Weights of a small GPT-style language model, trained from scratch on English Wikipedia.
Size: 8 layers, width 640, 8 heads of 128, MLP 960 GeGLU, vocabulary 31586.
Architecture: an embedding shortcut, capped logits.
Training: a variant of Adam for these matrices, 1742M tokens, 6646 steps.
Each number is 500 + 50 x the weight over the matrix's rms, rounded and kept within 0 to 999. Layers, rows and columns count from 0. Numbers have three digits each.

# layer 2 attention value, 1024x640, rms 0.039, rows 826-869, columns 480-639
530484515506472502504533549519499463495544503457472529563498421451521419536508512441473508531483507526504442537500462530467468429529511514504497490496488541555554481611508516505518492501427499503518530456455471489530536510559495547542466439496474408486566466457510529509474467509532480545450503555492466514382547470486515517492403589438482559514492559573533418485502533468522507531537537411515500489532542534481564493514505517506499602473598529480443450557477482483479519576544430
478502523542494400552420502490485505548539498556488499493491464530444516502412579453472445522518525471533472472532520515502485550468530510547493492514495421478485505513500481477519531514558462491474495466469385443459561566497483439452502457528532499486525472533569612560521452496529525490535498514463525503521455512536571592437477541482500396449474479493510559425626451473489482491489487574458474575459438503497502449410615521509523496462466476488536632506452498544550530487427498
560462535372526526549486501473525540530487565533491560443526446488487448484529522508548442428528562494550477511519448403500536500518599480418568439507501562523442486457541500602506479502477563455475497487513459506571443426494449450522529546524493447536585462525450468458468506510505522495477461541449449566444518516501455535485506564417446477558519566573549567495504535532470521470505569482464568436604554434480549379541454489457449508460604510530447457483564528463536498431477409
434510497631474499486533500522523533467471569486592513377431542509428499437457489508521503436567494478496504461470532477517483440485472498527498532497500481563498459470497549551466539482467504476458478502452505534412535543516503416491572499501441497511487561460477451531438430441599483506507490474495450442519473481473618454466535557486461453522491516554491497483491459487518484492498498493494530513560407466510497427588496574506480482504557520470524556516522483506550423478592503
500441450467510481452561512522482553479473468513449508494523514433495510486459469509426536505477531488530458578500531512550518494514522521508488455475528531494533494496418563507470456476385506517497460456494510510446526516542531442504547493528471585489424437473465494578445483555498455464500479460483509569545473443441542494544531486534498465506413488528534513344473527533505481540451459512507420543528617533487457451416539598524407492474506493469526544516439475503493542469543483
513539492475425488458528546475493505514496548548488477499509500449480500527521479482490532463485470556464480529512474478513497534525499470513505464560475473451521521487583558587536476457503613536480515473453581532481462516544501476467505461493472463420525486391508503549530557465453553467512453504475490555493387478418476514481444473438473508507531512504483424539520572429571528560497484479451531570500551465527472431493476472468477467467489488519501483516518471466465492477472532
534465500525458553467535495481521502476475502501496440504504593462461575479565419511488557515490485512466545518547518457495482536564492494491419433513561510479523564529492482505527500444564463502577487471523605522423601560493507473446505463550462540515455476567495509523486617479506502525498486537511596527477509483552444518514407477437469456553519442524566502419492551546560487573442441555540551479559507493517501497486444434533546525499513492501534503495613518496536493489504503
479454559599595576542526539424484511499590574430475545499478475523467487479478385543550608521436469557556498475501448367484460577401424489438492445485496491457423397421528474429381512480535572446547513490467513488451495479507517573513479508490490505450555468519550585557502535419550396502524500520491454496468489472549618420505473554496472380580440497503519455408505559487478522423491514547422505567517461495506486557511461461482574448469523542509469513502555537529560473459562563
443487513524519363509555455506483466468472509500515497492515512408518492451518528523546422505492475489481501486501535495577481499500391505547504526521508503589478497519568427486466483565550541395482430504481432499592451475449515453444507559434505484525569454540533530485468473438479531476510519461507477482522518559458432440479567473544477496501560496539501471459465518502546532441531533542608492464493529485483507482456480461461503482550504478494434491548483449508450520516555496
488465468482559460479547476520500534539469515500444516529521557470574465470577516503570602569442488592462424462462468490485510435557469489524538502511491527566511438523488456513536500537465553429484462541452585519568363417485484550561497474490491444454618483419476444427508438414556495513516495496486488483413575556513456495477467507541510547512511546506484451548575556407577470492519556444449508399514478468507508583456415481485498513561531486497505478603481498506524514485486488
545470549540510486458566544519476418498593520568448569486495468467564443497560539548350533515496403391420471486508529483530475553464489499481432503475492423506455517530440461445526457581403498408500452460492466466440530419548583512433587475531506486477554539518502531486545462523519506480572472541504504491456529473462496598442531525466485430626484523512472447468480512475564548477478508413531552575507513534437451420498559551523477511535557510498544531529495472490438544442483513
504526541527565647459516443500474548459559460488506518445446444485441645523534516602529489434551509528613525485499490465520536503492557496532527512481464493538513505437428465464505505517487513492482557494472475514521499529521513536589432523484493510500449478541575534595494550512512388495557533470512588540572532447539575532460544484541553460526511503536476452543559512525450456492449542495492439548449519471530485535523493538580502462524488507455518521505577514480517463493473486
450504526448524430434503464557485451497459466490366550560436441527518482483465509483510487528474458529518499544545497531500513383491468472499545461468511528550445497517511457468500456489601552469449504520437405524480459507460474490496537573460492467504526497537512472490490489508424547477557541561508543534520533461495442525452569557550489445533506489485506557471435547510486465479522535454522552467543526544468502453467527456515467522451646503464538514536481475470499533482509466
496424480540425561463424551518441552525572531467467451462460542504523491543428477520503505502495427511539523499522534536452489470452530515561461509458545541490575560422442480493553525469475507548485478469434471505463570545549528572463431514515493473492412548481516554513497483466569481500467573499453499460486496455467640490477466504465389540440508471569508544520526478456544412498498516525486512538457455483525505478536462549535495521573540474483507518528451501519498425515515618
511498403538486574545514455508497475526442465532455436475457528540453504444483567525525504490488542407546456425541481551536497429450582510501417580482473549507470541515477525558472507543407450554520457515549439466442475484493544548507549585515546503539535498560500395508492468474507503494500504508497535475492504584511463580502533447517542476549507444444462441398501525449507492475558489421468450559511451512467461539442498544580502516473487503515503543642501491526478525471436394
473568471554538482517530544498554457562492423461562561576508512469555457493579465493531513459549412540588473467513504514540473487554550497518539472516511494573487498474525429509438607547509505453506506470472603532518510545514451539519425551444473482480517522433445485541453520534470469491531528529555534484425453482530487512498489534586447596464530484482508404593512510507485465518519517488516545448443524492619516582530465432523531533426509488476491495521490498496481456503488476
502524456462480463519485482536521511506471545546518518468499429537533401501518478492471419616537523489442468439494449534463479476529545535534487452494469546528539531566455528466493547543370493525464485443497603450521564520505556445462506515487529538499421541500517493500527453556422442572482447472539525488526531546509447528466524496550515557430446493507511534420569471493519501467507528479496479433490384558541466498464500464462473459467490489413550426451435492503443493506547484
535496519460537532597526458510539486486446451494492527552451457423533618507467492481560491560535533561480534471473452463561511431510481500415459453450490468487504518562507446474431475537549571446497534456480523526558460508494373403521530512526501477531512444505538428483536469539383461536484493494508545535477555508542423538458572516570444503507455478579503493420531585527452469429454488497463598401477526454492504507514466538544505546477443508451594529455548521516553410458485411
473483442525448417547562539508491490442530564556398488521546534537487380519451460489496522543467480552471457509487464557469476572549445500510460426520489533492493567506523453513543514474482474512509490487533425548437486540504497531438563493418539474539523523457485468477463442471492577459487567475462566530397511461489578623468418500426439508545446499544526474502470537457586551583509504483503555415474451519488492453526480488544510506542549453451528502579511502529488491592490431
587447407531541443453466487506443488542584403443519555450448402535434542508434472546461459561522535569478590471497435525529533436454453520485452440526465489450537543542416556520496495463484554497475463481469379498518576508528473473470495509499546538498402483491466521519482398558413500450510449475573560564558460436423583496426581469518474501513452524504472416453458512489513569468514516477473476500487424527465489510399530472532489596481542513502524533503529501498607447420579580
586514474467545459512494531522478503517549449531574471517463456508464477458479530488507508536512505456496507432481518472489499523513509467475455469478499476504527473516451485519501549610479588510517464511510428499517512454525394485526527567474503499451518515446504495508500494534524449505502493495498579566499479550517526567457517454568535553547433527519510459500412492491475466485540486474531544470456591557464474492500581455458537500564530510543485441492474447508508422596531532
463477605383467477479593553472512559464488451499589497590576559521465572464527579534423575491484464515475473541471473482518525553522538534498542501532428552490461473569554539504527459476483514467492543477575545597486531553519437457504474470447514517517580442480530492532536563489391446477361450500469523507511476334453434476515540470413535522431370523502581460462468511489508444522511440463467415416510496553483527546458473474497571473448501498458506493457527513446515467600513528
468441549460551540508503502484449557531545516548577487530479501445537559484495548523491468620501492498537473451489510478484466595540573546548470549534502442495465534400522562512535531477477533476533574543496597487522470436506483510524471509503522474462502447520541549500481541440432437470510578486550516560484520526556579453477499518484500425433464487531547494514512486474475510530504507476464526485491562500517481515594502553476507482496537467573496554466525504512498510484490515
408499465462485434417515520536457518516533478519453553542511448513528543464442466467493461467515488524575444527482466532460519442471478439468524488455493488482519467564488399516474534512480566510487527459423512516521462621485473535480536476481520484478515456440489536522513481464514500459497536505514497442503549498510566449474536592505492571530540474524503525532556533542492504555511485420479557477489544528550475553542583399486500524543565515456521510460470453459490495471486474
477481390546582576502379495494485563518475469568537445566413549526517509480505431508591484483478540583406462479524618466490508614542450467538488450498518486511533543531475555517539535500497465557499472493511535456552397478471473551575518424549545560534517506438521487451524538595548513494568520475518498432616431614498496505512480437606543474505472548472431612422501473448496495493489511642535491541505563495469401619469586510475464492519483470545533505424520487506493484544538531
525487610435507517535460451494480419543472541561470487503552498456479471443469521510615418521512485470517462496502450489530467551540518429470567394512482445529490489470549518590455546498484484518462513467475568403554490533502488473501504528417498416497546509449518454450521585452454481506492484526461482498381621645520468566483441563557557450559516440451498523504493509550468542463582579533513541497519371481536508489546529443528546423493500527448432469474538548485448570467396493
447431533453520420501498465523543472477468444489548503509530452526506536527475442491495513434535505600401508566505497530511511400438463483403539538549512535518558490602564487502537509544534562414485541507475459542519408516471479507534458522557518470493542530523534413422465514523513535475446551494486495521544515472509456480503465498540502496525481520549443501546517463526568512490523470432594502506482485471469530522418567501458482445555536520407538520437480466469527497582459416
487512521469531391499459482468538423517494478472461480466487539493476505427545474498496504557450487441478487517480498522464452481498506466479520538547516508467491464580522524487458511443545525599483479547565580468469498568453502488448472544451453516510514444486447498499532472474507540514486455522495500490467499528461484478532463522467555610492525524385523423522453538473437441519576491461555508519414525514496510487528464482438571451473511461447530450479509537498522515462504498
514514455519568511443487585497573537483475461482424552525543501514475448513516470481527478578566522507525457565538559512503550539478538476582498432488396558515607542618491533427461480493525568534470591468453563551430432477465403524538448509490493495465544470445525457541470620588424391532531545510517538509467473507486502451519511562506441535536534479558522444464545528449520424582528541456509539426470600489555544516466533525490484594480542494436467489473427491457510473503508499
554493474540496456556511521499489417546473449508557404448497593494522480457498495530527575496495498543550505481514450523507546454477525495468523470497517449461443501399521512478535459546527482448475487501546513454544512490495551497491560496445518479527543552489456428440468490472542573515453537464484456482445480537496559540489606382564480511531470485434474450514462554539505391453564465546510538492477461442470535512430504476505524492525453513491460489549496474533482560414457493
573436517541526513526561498483506530509442420501510466543492523545491567524540460556525526566511540479490491495466425464568542553514501545421511553495579513507497455451495506471490500509539529470545596560628451442521540557497506442519494504489530485457504536588505464514435475525353519497546563542532566556479488514587466524510436473487534515491466444496481505480561470478547617481509451530442474459489473503508477562419485584548473398516454505501519474500503492496483532519437471
479435534482571518483417489503507492518485462508489523535452477511473526485513468531445581517481490506483483544537479454464506542513533494437480438481505508508468479541505504515580469503520394548504495505379500498515492439461486548552457575529454532493559541434467444469533513502437424551482466525501510535491436445443477519440414576426515477518567560498480537559478533438490509483499480440549529535509545485454447548457457512543555481467570571516590473533536445491509428522444485
445494383614533499463418493522478498504527488511507501468450560489480518509499475449606518526531552511484480470515519449506506470512502572522467399500501506539529538494403647522492499496479545457473442490481551489486430579473524446532503398519471558533615503414528424501469502552483493495469555550521466546488471484466428495531525531445449487525498457532496529500464493510495534497473531520585482489597552400506517427524511474514495512461504548541468493466514473550546525450525569
533498512464496482496570541489466416498584456477531478539520503452548512516494528518466502569469449454507538420480416533523503507412438544522428541501446497474487456544524492452464526584519530468488510556506467487449476542466480476507505528579539550477417491428554575443504486477603555455484513510543506534487488511567581551510627498492488536431524487513473481520454541558509496519541453519539451490465516497517552454604572523468521591462469518468521545479479555533462475529528573
459485540515496432552412457507505410507507414480510443449530512532496553410515465536490468529512529428389521467469436492502543424497560522491506513533516492502492509582553471507494496487527395545556451485487622527539535542536481496439435519493487565535542473491498507468476488444515566549501491501550469491533564516482535408488493454540523555394485552551477528501450523557525481506540501471527399508474494484477552566501523446505541509554508522458482468526502487524453468536554537
518409440496508560561518474474489530461562515481391490464500532536528589552523453479506435503533511565543501453536481456477568491472541470391543460497536579420510468422462384478491474506551555491491546517459424492476551400513432489449535497536545468486506456603549524512440556470423529478517534521580543564412572466620479470491459473519529412432461412607462517509558498540540566495494470549516537470495462481521577500480502526507505500552528535504521455524526487453469537475507484
448484442466547461458558422514519518493424542509422518489462486512475531485470529522580535464523547494581489544507488507465541495451468450492513477428512491579463552480500542518433493483509539484524567472512533508435432445471445433540548530438483482471557438531502484573525544560479447482525519451443480491588508573490478465511525506503504491612559471528484489444523508514498493547468508466581527511533633528517481537519482548511473508489523482492488463529455513464548532465502428
527514505421588516586545488478436557525455518513499481518582486572541518540495531525514530505438509435483507464459416546470448524417457503464397498542523447494443498435593500428463478489476595447457451534504480484542474458537567480388492468527482473491461608550528508487550518458491507468522473496530562444530537513474592447429552444458556579531429515488501475524490482476480442509530490425480477541573476477447494459463448495450475474537551526430551450532458467491591563504424520
534512492512410493517438475518570449511560400458524453468461499456501538518491433484468494459480496517492543566557550455521492444572517473490518489523467541498481507505572523581525505466576528571506492526517555484476569590527489431510495474501467500520430480457499539521444471544479609546476466465530488535530391501457472517515459535542491469495552546445469526503502537488430486508466489555451486606479579477474434379585537546501475569447373475617487540431573458543465485449484567
572469485434487449559628412462503532460471509503459495556549494420489523494477506555437436532498493502511476507523559414534457481439574500548482490430457483575465552581520547471541431489533452493473583493504593518425431417495410464524432478467553475500573490467520480564518524472527509529476451517463446469529529639448496474579527555409551427540519456568533597493457502507531564585464463445533562471519531547443507549523550525438497603506504450587492465484482552473530508587556433
470526504603470458482562480459494463515452553472503519482499516527524474495520515501531469450486515541451496542468478512544445475509485507529527519526545498535472438496530558501489494498495496501488437515549537535528410350524483474443510519492523536481492561550486456496501474462492537464414531554522433428537458534480464434521610499492453501490483528439502528462539449574508575445462503511496461502574452431445495420569504566477485435505450485505501489476499497523534543436536586
456580632538562476457432558495506392462469463488472549543531424486541457445529508516560474526572481484462512551484487488485494491586383469449540508489498373571566447533482407479497462543545447489489491479508528432579462462442450477488485594461496523477552532429457543542514549514605491499512484524525621519514501543505473481533508538510557485563491506427424491529446481547498429537470513471580550480487594472513524618551478418468551412477555477489578429561548468475453474524547468
483526465522491431457473449517525406480477480562521472485499492466483514476502514512457515466442519535469490433530500514492520445504430501573532560505525516573448591543538501499500547483451498492462582511496535494563388436470494481529514474475524486515558497533491408516529494459557388535518538468483527429578533561486497485449523510500543574504567497444456483536484547463531497525496515516521509516456536514494491548517512537489555554546456483499493503475525465501563450552509475
551422593471489568563514508493523475556564542519509474510504512479500481534458505510447511528479464508525531539492486497490497449533475537445517539492485437451473478450468482484477525504502551527511482493497529490451610453536523520427453517496521490534354467475506650485513489497407571499520494488551490475461509481530493548469445516461497445388497531471490506430534451545447571473470460521423436548426418525483516477554477499448538462408483539518496520457501574515463485419443492
# layer 2 attention output (transposed), 1024x640, rms 0.0361, rows 826-869, columns 480-639
504484500465517488560421517544452508578440622441477581470442546528562473457531525545560512521489515441567520441523526470461511511481541515472487596480528545549466478563491450471436506499484533481452489540495464495544482547479465484543481520515541531609507538492470450446385511486548452519528500480551570505544507499557493531556507454526493532497489548540512547462489499533516363489540530469380457550436513502509476585522435453502527513488432434479484488450525440506499433585507467
500436447490443529491561490396527539524530479421424448559586478509483497476470558512487455411465474527545480447546481527564490435453517470501536569525455477496567539529477492513513526470498524511489432496600559469544463448503461516510522439450502513428497499500488518466490442502524573478377535463465430455468527572452582502482569499408579532544531518451432450648450541496531510503493484490573516512501478513547526554590530531473554517454472502549449455436486579485503513402550518
433556495493509471522464424577422483474471545456533456472466468525531496463480500517462485496515480449533541496443487496551606488524523496486458492431589552456468457521532444411442477507514449471500530566563540452460584571484562556446544490425532521514421472508438549530462481514452586457503563470544624517594526492539483459559483439554548531464438379481472546508393523519469426458552376485435448540541478485404481569458495479528525545490531516457496514476513380529504465589433466
560490474393475458530451476477419501493586491500495399533500498516575417516441534528445514560464585517440459548485575435505482544502516491462501436442484502495440473474511505447602482480490489521454493479544477462450481429521447591478458523518572506537532535503454552515490501518490520538415562451526518487511477578438445500448498461544539480508496375528496485562563543527458504531482454474453404462431478563550585536443458536509498537570566467562441471507413470502481510534462468
518453459533500424524417512473452491542430504541554568607565521554483429481492523488498472492510455510459457482558522537550501480565475447447525547483505465551422534484519549487444574447502520446468519573457400435550468441485475474570448520497550442483539414572425474410497536500538543523494482564407477489557489557463409492528506526519497604512535513512460460541554447524507559498505541431507497535483543557426518555559422469468601426500463553482461402459507481500547427522593502
458503448465538581513499458565424650404529464460510499441410434510518551558429572565562566496515480450553533517505507549494514505587494557559526532419496572453475501464442436355540429475501410556551552472478472571551475535522507522534451453498540492484489549519499541555573487489596407493468518525511566501527596485511673455499578460518514497445509502503538569445451460506495456566467513569447454515494454526461544512526540422586456424613609481524537490485480594496560547504460544
439564498536432499426416495518480470503524434472566509525512457564550482549559508520484419444521527504514543473472504470538541493581461432514546453504446512462503507433444472546441513509544472419477519502461473519561475411577550489458496489545487439520476511500537491566505493444612530538533451500446495490527511453393529480493542461574453500605506527440456521453513515531410524496511549497356514503477520528523481504484426466499507512519438538478395508501480527476536433524507590
483611550424514387466392545578495489372555451504479459521510455470561444502480501546444496520535506416533528487553511484512452467516554463555599509494521499507541586462537547533541519511392467487519463455585535577481534425561562494438544565524527535504457518484539452543421492520459520493588478420490529489433499510528597516475547477540434504414573456515475522470454518423563494564616480539366510463548501529523480470500496544537452569535481412558483570504470413505519496511468529
578575514505490571516481486435434450564503469499461557462454451578479487563468466506483626447466538523564463612528566483499534469423554520517454422480493599495521474518468545394483461449366503614541522429532406549391578504548540464478534433582479435450456465393481520435505517494524444492508504460576610494437579480448591513443429463522557476432523517517529585474518457510503498543584511484513487471467407482437480551397564472527416483455549517451640517509505471492534490472486441
520548513476421526595454496549529478561487481410486485372382469513470582500495469490482575483582473462556510475492535472431442496437636484561473471579525556486408546517561554516544479437447385639531493473511514551409619581421522539446459466546475521521531458470417515547537515475361368471582512478502584565542525414561630470467430508463419476469581505563556590435452452503508441580605509543510539578581423559573516488443505519548435543462642418541574556544525438464402594465466487
491526563472505471574425522477448551490373520542516555535538485516466495550474538400602526514576492493593412503525572533458496515463500495564533578454512531518462537532519500372485526464445484602503545466543478515473499645451410422632357517541498436470420468464429430469389452567519428456378502386575494564514516545458626478486571503472527570342583475504602477481474447547550568502513425562517414507372435464532579557638452510456518438550465476545523442402534512501530476505545501
463366485423514334414503536462544524437552558546522438449500531493573453522389511465418480523455435453489551506597472428515400608585437459497501449520581411495437468510544574584566621443448495526550496487467530534482467512515525559414462488441584478522518484561529458415551511528463509468516470464490466518415546458553548504558558572458475504553529392494513456548510540433544533411556412486462554543526482548493537406461472527478502474458537453449470562538476552488522558585533485
657542535504448538493563454498515451550442474538539547526568556546441483452556504518543526495551514474478490380490527518489552487455507541477406572538487447577576476458481485549462561589412533496481469540455479490522475519529528444554538521563465468426484433417470441502477519463516463509500467492485506539529521516491456524547423475542556551541488550555488558549432437608557509432512439513522490463549417470401508540485454519410586479465491513474441469399553488501532507489506379
422429480459453444479469507377582514520566492492502449507590469481520542531450564512505461481429472496543499466513484473513533524463542416460582516549432436484462393530510520529459502428491492488521488493560555478536456424457470499538479460554532533523533553558551490411439471473543503479431489474515501520443513492568511565502553525462543523562532515509512449509504493571411521490500461469415504530438562547551524497473521498507557558447473449488472479521515485512488575495498487
453594533474498490541491602455578464535458441442438576474487489582443430482520422530478535502511486554500574466520434476542537568476509495514467473513519489479570542414463457502493595482510575417460558520484478527598540483503435431465471532543507467470455409450469508539506547466520497451523468561544555589459535462421427534505497557422536534502539484486433493557491498570441501510483581505532539496444463405554481490530567448411510577464486517496537569356534494517486482504579527
500426507464483482496545530502548514479459598494463522421490550432527492522531536454519476520430525474480523517472474467432478568420544557475451519490544559536516517508526521612491507462445460554415525565429447497490485558481478603478475530505459588468576543563531466534506456564534437578587523440475516476525537516609526469544505568501470406498442520517511500513577550492538415438482527452550511498464473549510491527431526570504434422532545480495545519542445486534498609551495505
521454489536535480560549498520604511487565598570469539510504619432428589491500520418470489445546492574539420497444487462502472510498494572392524512518488489573488502556549536543536445431535512522487542518555505436450453516375448559520462491455492465398576505508459496505517568515492538496548504496475444488498424514562487507565541514528512463537523568436501412578510491477510546464420433432636552516410590483470544513505517512499538508535524509445474533532438408515413497472497513
475456453512516484454464499569496434516525599589586481435494587536517424495524562504534462412545489501542590494494519497572535471522495462439462491538656463518458495440552567556508644488450514510467486586435466402492554561438654486390528608451469439450479502450524545489543503472419557494533508518436501556562442462525473493548420549492490486530636496420468501519449439560568470483593518518506589607518445521512471525470443550456533420420621507507428429489472453467478581533503531
524549478561494510497465422509550558600447477397470555494499508542492565465468572490491424486440512431554483454496552480481508385481609565473458607530492535507542438533444442480498498540496448499452523530505511477568477454395450438590472520559483478483485493497490537536455511490627400531557512498529568507527444539477460511442524552476565538501477601528480493532514439491431441447506498466436486561391527498529524560515523567519524569551466553556455467462518486466441524389511423
476473452487547537542559518431434624475589568533556510509491488408530465552445524556506523475544475383569479598500574502481413578517481564454495487421591447497415457454570545422565445444553529528493548560534481448535485564503578467487455593459513416468505503457511534489572574524552505514467572571479503474497492552578520490516484483454593443388592474513478573454536443470501552526468470594466577566426493470492489454595438598457490374658459531450550486476453561525506500476479480
445470489492527396483511489508558481520522579500426467478515573534543449457529479490520452510467474536504492646483466496477398517443488542511435475462554505495441489598551522508508495523528527545449480491468492517431471541454539528471466483442513507497513483530471507493468497590528542534529545474563542436431477542541452496453515591558512437434525518511472455525616523473528448475452514484555453572419510458480574493460552574513467495553495531479535549516434467547420571546422510
543454457575511543451475511630409494509514519543487530409455538512581507439587481498428485493528498432424587413470463560489508441554492494520518492603542462537534546534460455500471526502435447506553467491417560558501485437467536578540549453468431582496483616566475459554501477434475408480575462495560498509570547456532527489542492465480453516545588560416469442493505582412552476552556589526475543448517518444511399505430484502558504515422552370520472536545486512423503509495512536
484496468466480464529481523488464542466462482457428463488457476439506467559441510494512570420488465464470507631500503507450465510519467445540555451468472528522466505552492533463605437426456520561534457386516401576420453501465508586486488459506515559439474466515486486533572538543531446477514542415454524491490526528536591392466531500460426449426541479518505519477508589438579496537510525508571458438565432506492494472483535440593432475529601532530511494579480544472448523526421486
618445499476507498503538478568581499491458600444471486545583590444503491471443550450492454474484469498480491480552575487503453522415552598496502518490536476586535502514523574559561514489452450497476440559515459423499469518458481560546496498469484568513434506532477474440415512572457506598523506450473456495564474590548514469537465510532520497498456530572478451498483551509510493487504463447563503431547492566462545590454450596513537492525481427450466472470436431451525582566479450
505570549494520457458541490443638403486558522511461473530506532485460495498512430499520551522472470521496490614479417526518475476441490521524488522495456559399525464516490534532451596558513482451488431491476451567502477476509500469373530502413503470420504460508464511573543471480505559553529465561452398475423447551490444516474405560579496484450470525500496478564545493481432545539483565454630485462523480507525540435548592568544499544506478610466495433588404515539437503460500500
508583382510459558475525468490565516504519447476462538442451423546403502444524498488544501511501549465546535480512486495502542525465449558521436515524567571507544552555492432448575429547523469498462491544531482553477474512453515509447491474562475571431535456440513577564514482498487545474563491457483600511544539436480492494475521440490518556529491542476528526525416468478549451473470525458511538536484570554518513481462521472558384569532568563508536583461492426542445482516536471
636558542495520519466504511560442501497480565559504520515463523563503531458443543453517544583485498410547481421524563506529475515501535543535490549505454471512440418455497586391406532620459444549506449535545442459476529570428523517555522543512462482519449514469433553384491508411447455485529538480542480542512525475520524532540444544514528544427493482495553496477466375506503450500551487449547568513488517549454473549460515492444543442464495466481560422542511511509472582445543466
478585442525537581519527556528468550486459532525448508407396430445460601595558481608502546459581583431485507544476484508480548484522466589462465504467514573511511532472459484428566455447494463465496491504445501554465552529540526562488549468632531497512510619470541509553575462481462470450597481515481497516546517450518575473376563432516410469483508598498536537396465515430525510527490545582517536523494516518536471465442523521507414565557575569543564556489478532506466521468433539
514448454516468443517492567447578509528476589463519538480491546503549428459481494478530462474436483463497536463459486484499531519538531528463451530510546502530473475503500515584473536490436482504496452549444461527522492543570528533526535521458513464531517535544488493508460497547525494564556519536487526471521519487534493510535466534525488509522489484490522485521557511490519465475501505402511538551570488535490559509471514541545552474469517475457476533507468450505450528525496443
355571574457453531527473468437498548430489409463513560505479393504431517489554510547502565545516552450505536461525515535466551577389501492555440444530475511405556467431508464533415455406524514558495572567420518570471574534537455508466399583650412501521509450512553571566562506553516459529519474497551540534518571366537509518422443518437476429483515513505502550396469432483454471498503539571422525491545414452577426500517482511479477460475534488548569578444609523491486496466548559
537575505493501494527528530570456482558481433501532589472458424518462480510513462469546503512543489524514504437473544565480395536466426426534466401514524491534503503535507554524501432567505499542412492475438516557511431469393515461506482513514456473444496376450414471516602549491524474494571488428434543482569535439450506484575494589494405522476485432486454507475459455471553441515565550500533541554538473499409433486520508495484473489513491517491534519529492571522438488479559500
559582537547451516540470548543507503510509542535541485435544499502525425446613516469619468595549469479510458478432519496494463507450501456587459581481474469538448514459485488536475538656502460546453530469594556551509499523499519439451542506468465463464571487431409471458465476487450501437553541492491476538511494515496453437511494423619471566532510570524521529464503458546565427441521472570510454583503556520513527407564504516426530511554508540489402524505436504568400545507554484
596413433448465549481497498496557464523443572497525462495511558475521403492449499507532487504492500537523509495493518471452471568510541513517520507472509533602483498546550546634455597568424482562422448514559483401573485454532522505409503579522537479430440477591353463505469386428495552558471469488468514425532571540443487504582364466649462463574524494475456567528569535539484456461547493496580557619486452596518529530453430555451523506474488522432405466530420446565468490504467456
491420519533493491506461555481509519500469516491494538559520530469574424578579412465613508437501632491495482497515588481409467576469459531491481405534493471630537509517545520578517448480438545539534463518495477568432481537555499439559434632543457556517535541490591513478472546580460444544465551452484450428503454458506505410502445540517541432459601489502528458439549560530520512474587538493574467495549405409544504502441516485541552401515502415540459449506529517440527539405507429
533520500531509547492468512521465555457545516507492484499443466411494496607485526489470540478547549474525471529517565569496532526477522518485557436457473521541453459433486512499519435482534465505583533441540509534422568459502554523487511458577478523496500547505525543507550512507478436416606492478465445491504505455529609454428502494466470450503593539517531523443540485446489506566542555540464551512497555553559431501497446458511471507506539486558507601556527503473486514506485505
473528535555487419437492506520502510506500431466594513515524494527515370509482485444488518507497440461529571420508511498523495585519519473514469446545504455551511459418581580543424503526544493462571501563548535518535484478498600458505454549491492463604445426514533502488529530569526450502470481524521533515459485391493536488552467561413532523516455463486511550517437406510470465490585464487438489590527488442444481500497520565496561474438405507437497534553562434436482483537485416
535502436487533488471537535558517498541430531510477586544462535601528420430440466523462418524481466506446515517499476427571476482574489573413415535467569468518560511493442526554530598517463489443460480551486421414567447559565524547504509535453511437492454474467409407440428513472545546545581421621490595464485501504436433500591510512542488556575434507453413519598556439551523499429454509426453487504514501492390529504505473527461494502481573526444498528400474464528498433595525505
488484538474605466502471513589483518445411501406408492561523466513453568565369513512461544491526514415567475572510548542449462422544532469603569523487441421465459474495490488451583424478560476551536547446507512531461590601378417533647516492476486487493401516430484561523480561452460500419452560448607494546522490527460636508500547524474517441421574404480519452434424526477555548500550498573443470459464479415510457523578525437520485520531515430501539510458584547524542494449488466
465517511526481599492540458516445544492529530537537505490463443469535503506506500558540533491516541529532503543532488553524571492555487484428501523408468545426536518459434467462486453495566470332517504449460497482531407443553518417422487488471518457474557604485538510518581467484555493540418533601410454454511505471452455492474517431469466443563472475500478533490534525558478513461439533598492453512548539552551475497533445474537424444526540600505497378529482620477519455518497587
514522432552542454498506512566488479530469462402424495423446535534559422507451415442512440484552524486482558576459447583576541458542463474475499524508614494390450479513467372539435584497534532364544493495495484483563548513550499519537545459415469499549508487562485486559370473505560499506568426532503543498547514429493452499437439434483487540561496448446497515515596518479485529437467486468458415469529518428531499574492363409620488523448457479418455481542433487472528477554424465
495533512474529564502510497495392495493547398441526460466501427419485539542455471509524574466575546433533511511499550499484566486535493471544509461525482508442478569471523496429507474435489516497556500447518493503462571547509518436475509474572462517469530460464555554562554542471430509447491429479471511579520462532519481508503423404472488486428517467435520565432430556401447586541519498537493493481499424486525410520497506402557478500464524480547539497557561518506529464427413455
610477501478488506496553477584503497514445588599492457461487567481482503498517505470536495537488535406469453525521558468433468469518479573504372567436568564566513533511504492514593552539486532594425528462477492520376554568506570553502557492570495511515480468412475510465420542491440500499585482466495405515505473565498497470394478448648441535385505631557584538494560451437561530501499528486548458479399460519440510480428464592461566527560456535512493510492415463521464508529431495
496599454470534528531522601451508469473521540515449582375418494560533466534493408578502470425558533479452487592432520440525477524525497569434447438437539566432528494563459525486520513503475496471567467428525438562484534615533514500374494508503431447506465564407544498464415493409483498472550461529537564489467543477441472535507436484482423423471490555501543517491529430503489498477500515538445503438496505476561545458514440470469350533454584555479560480492459496473426552505493549
420484521533457503460459523549454537497523450495506511539517434460466550506482540486487527509539546449560538448574506519529508472559503395481541524479522462511514479461486515464523396426585456439525515461567525495493466457480513491544504503503465515483556548548583453553537469559507464492491546510459515526539494436504531451453618488461570521584518451458472532465419607520531548463491513584449477516498578517525454531511473514573489472458501476578504449533506488453538418473577559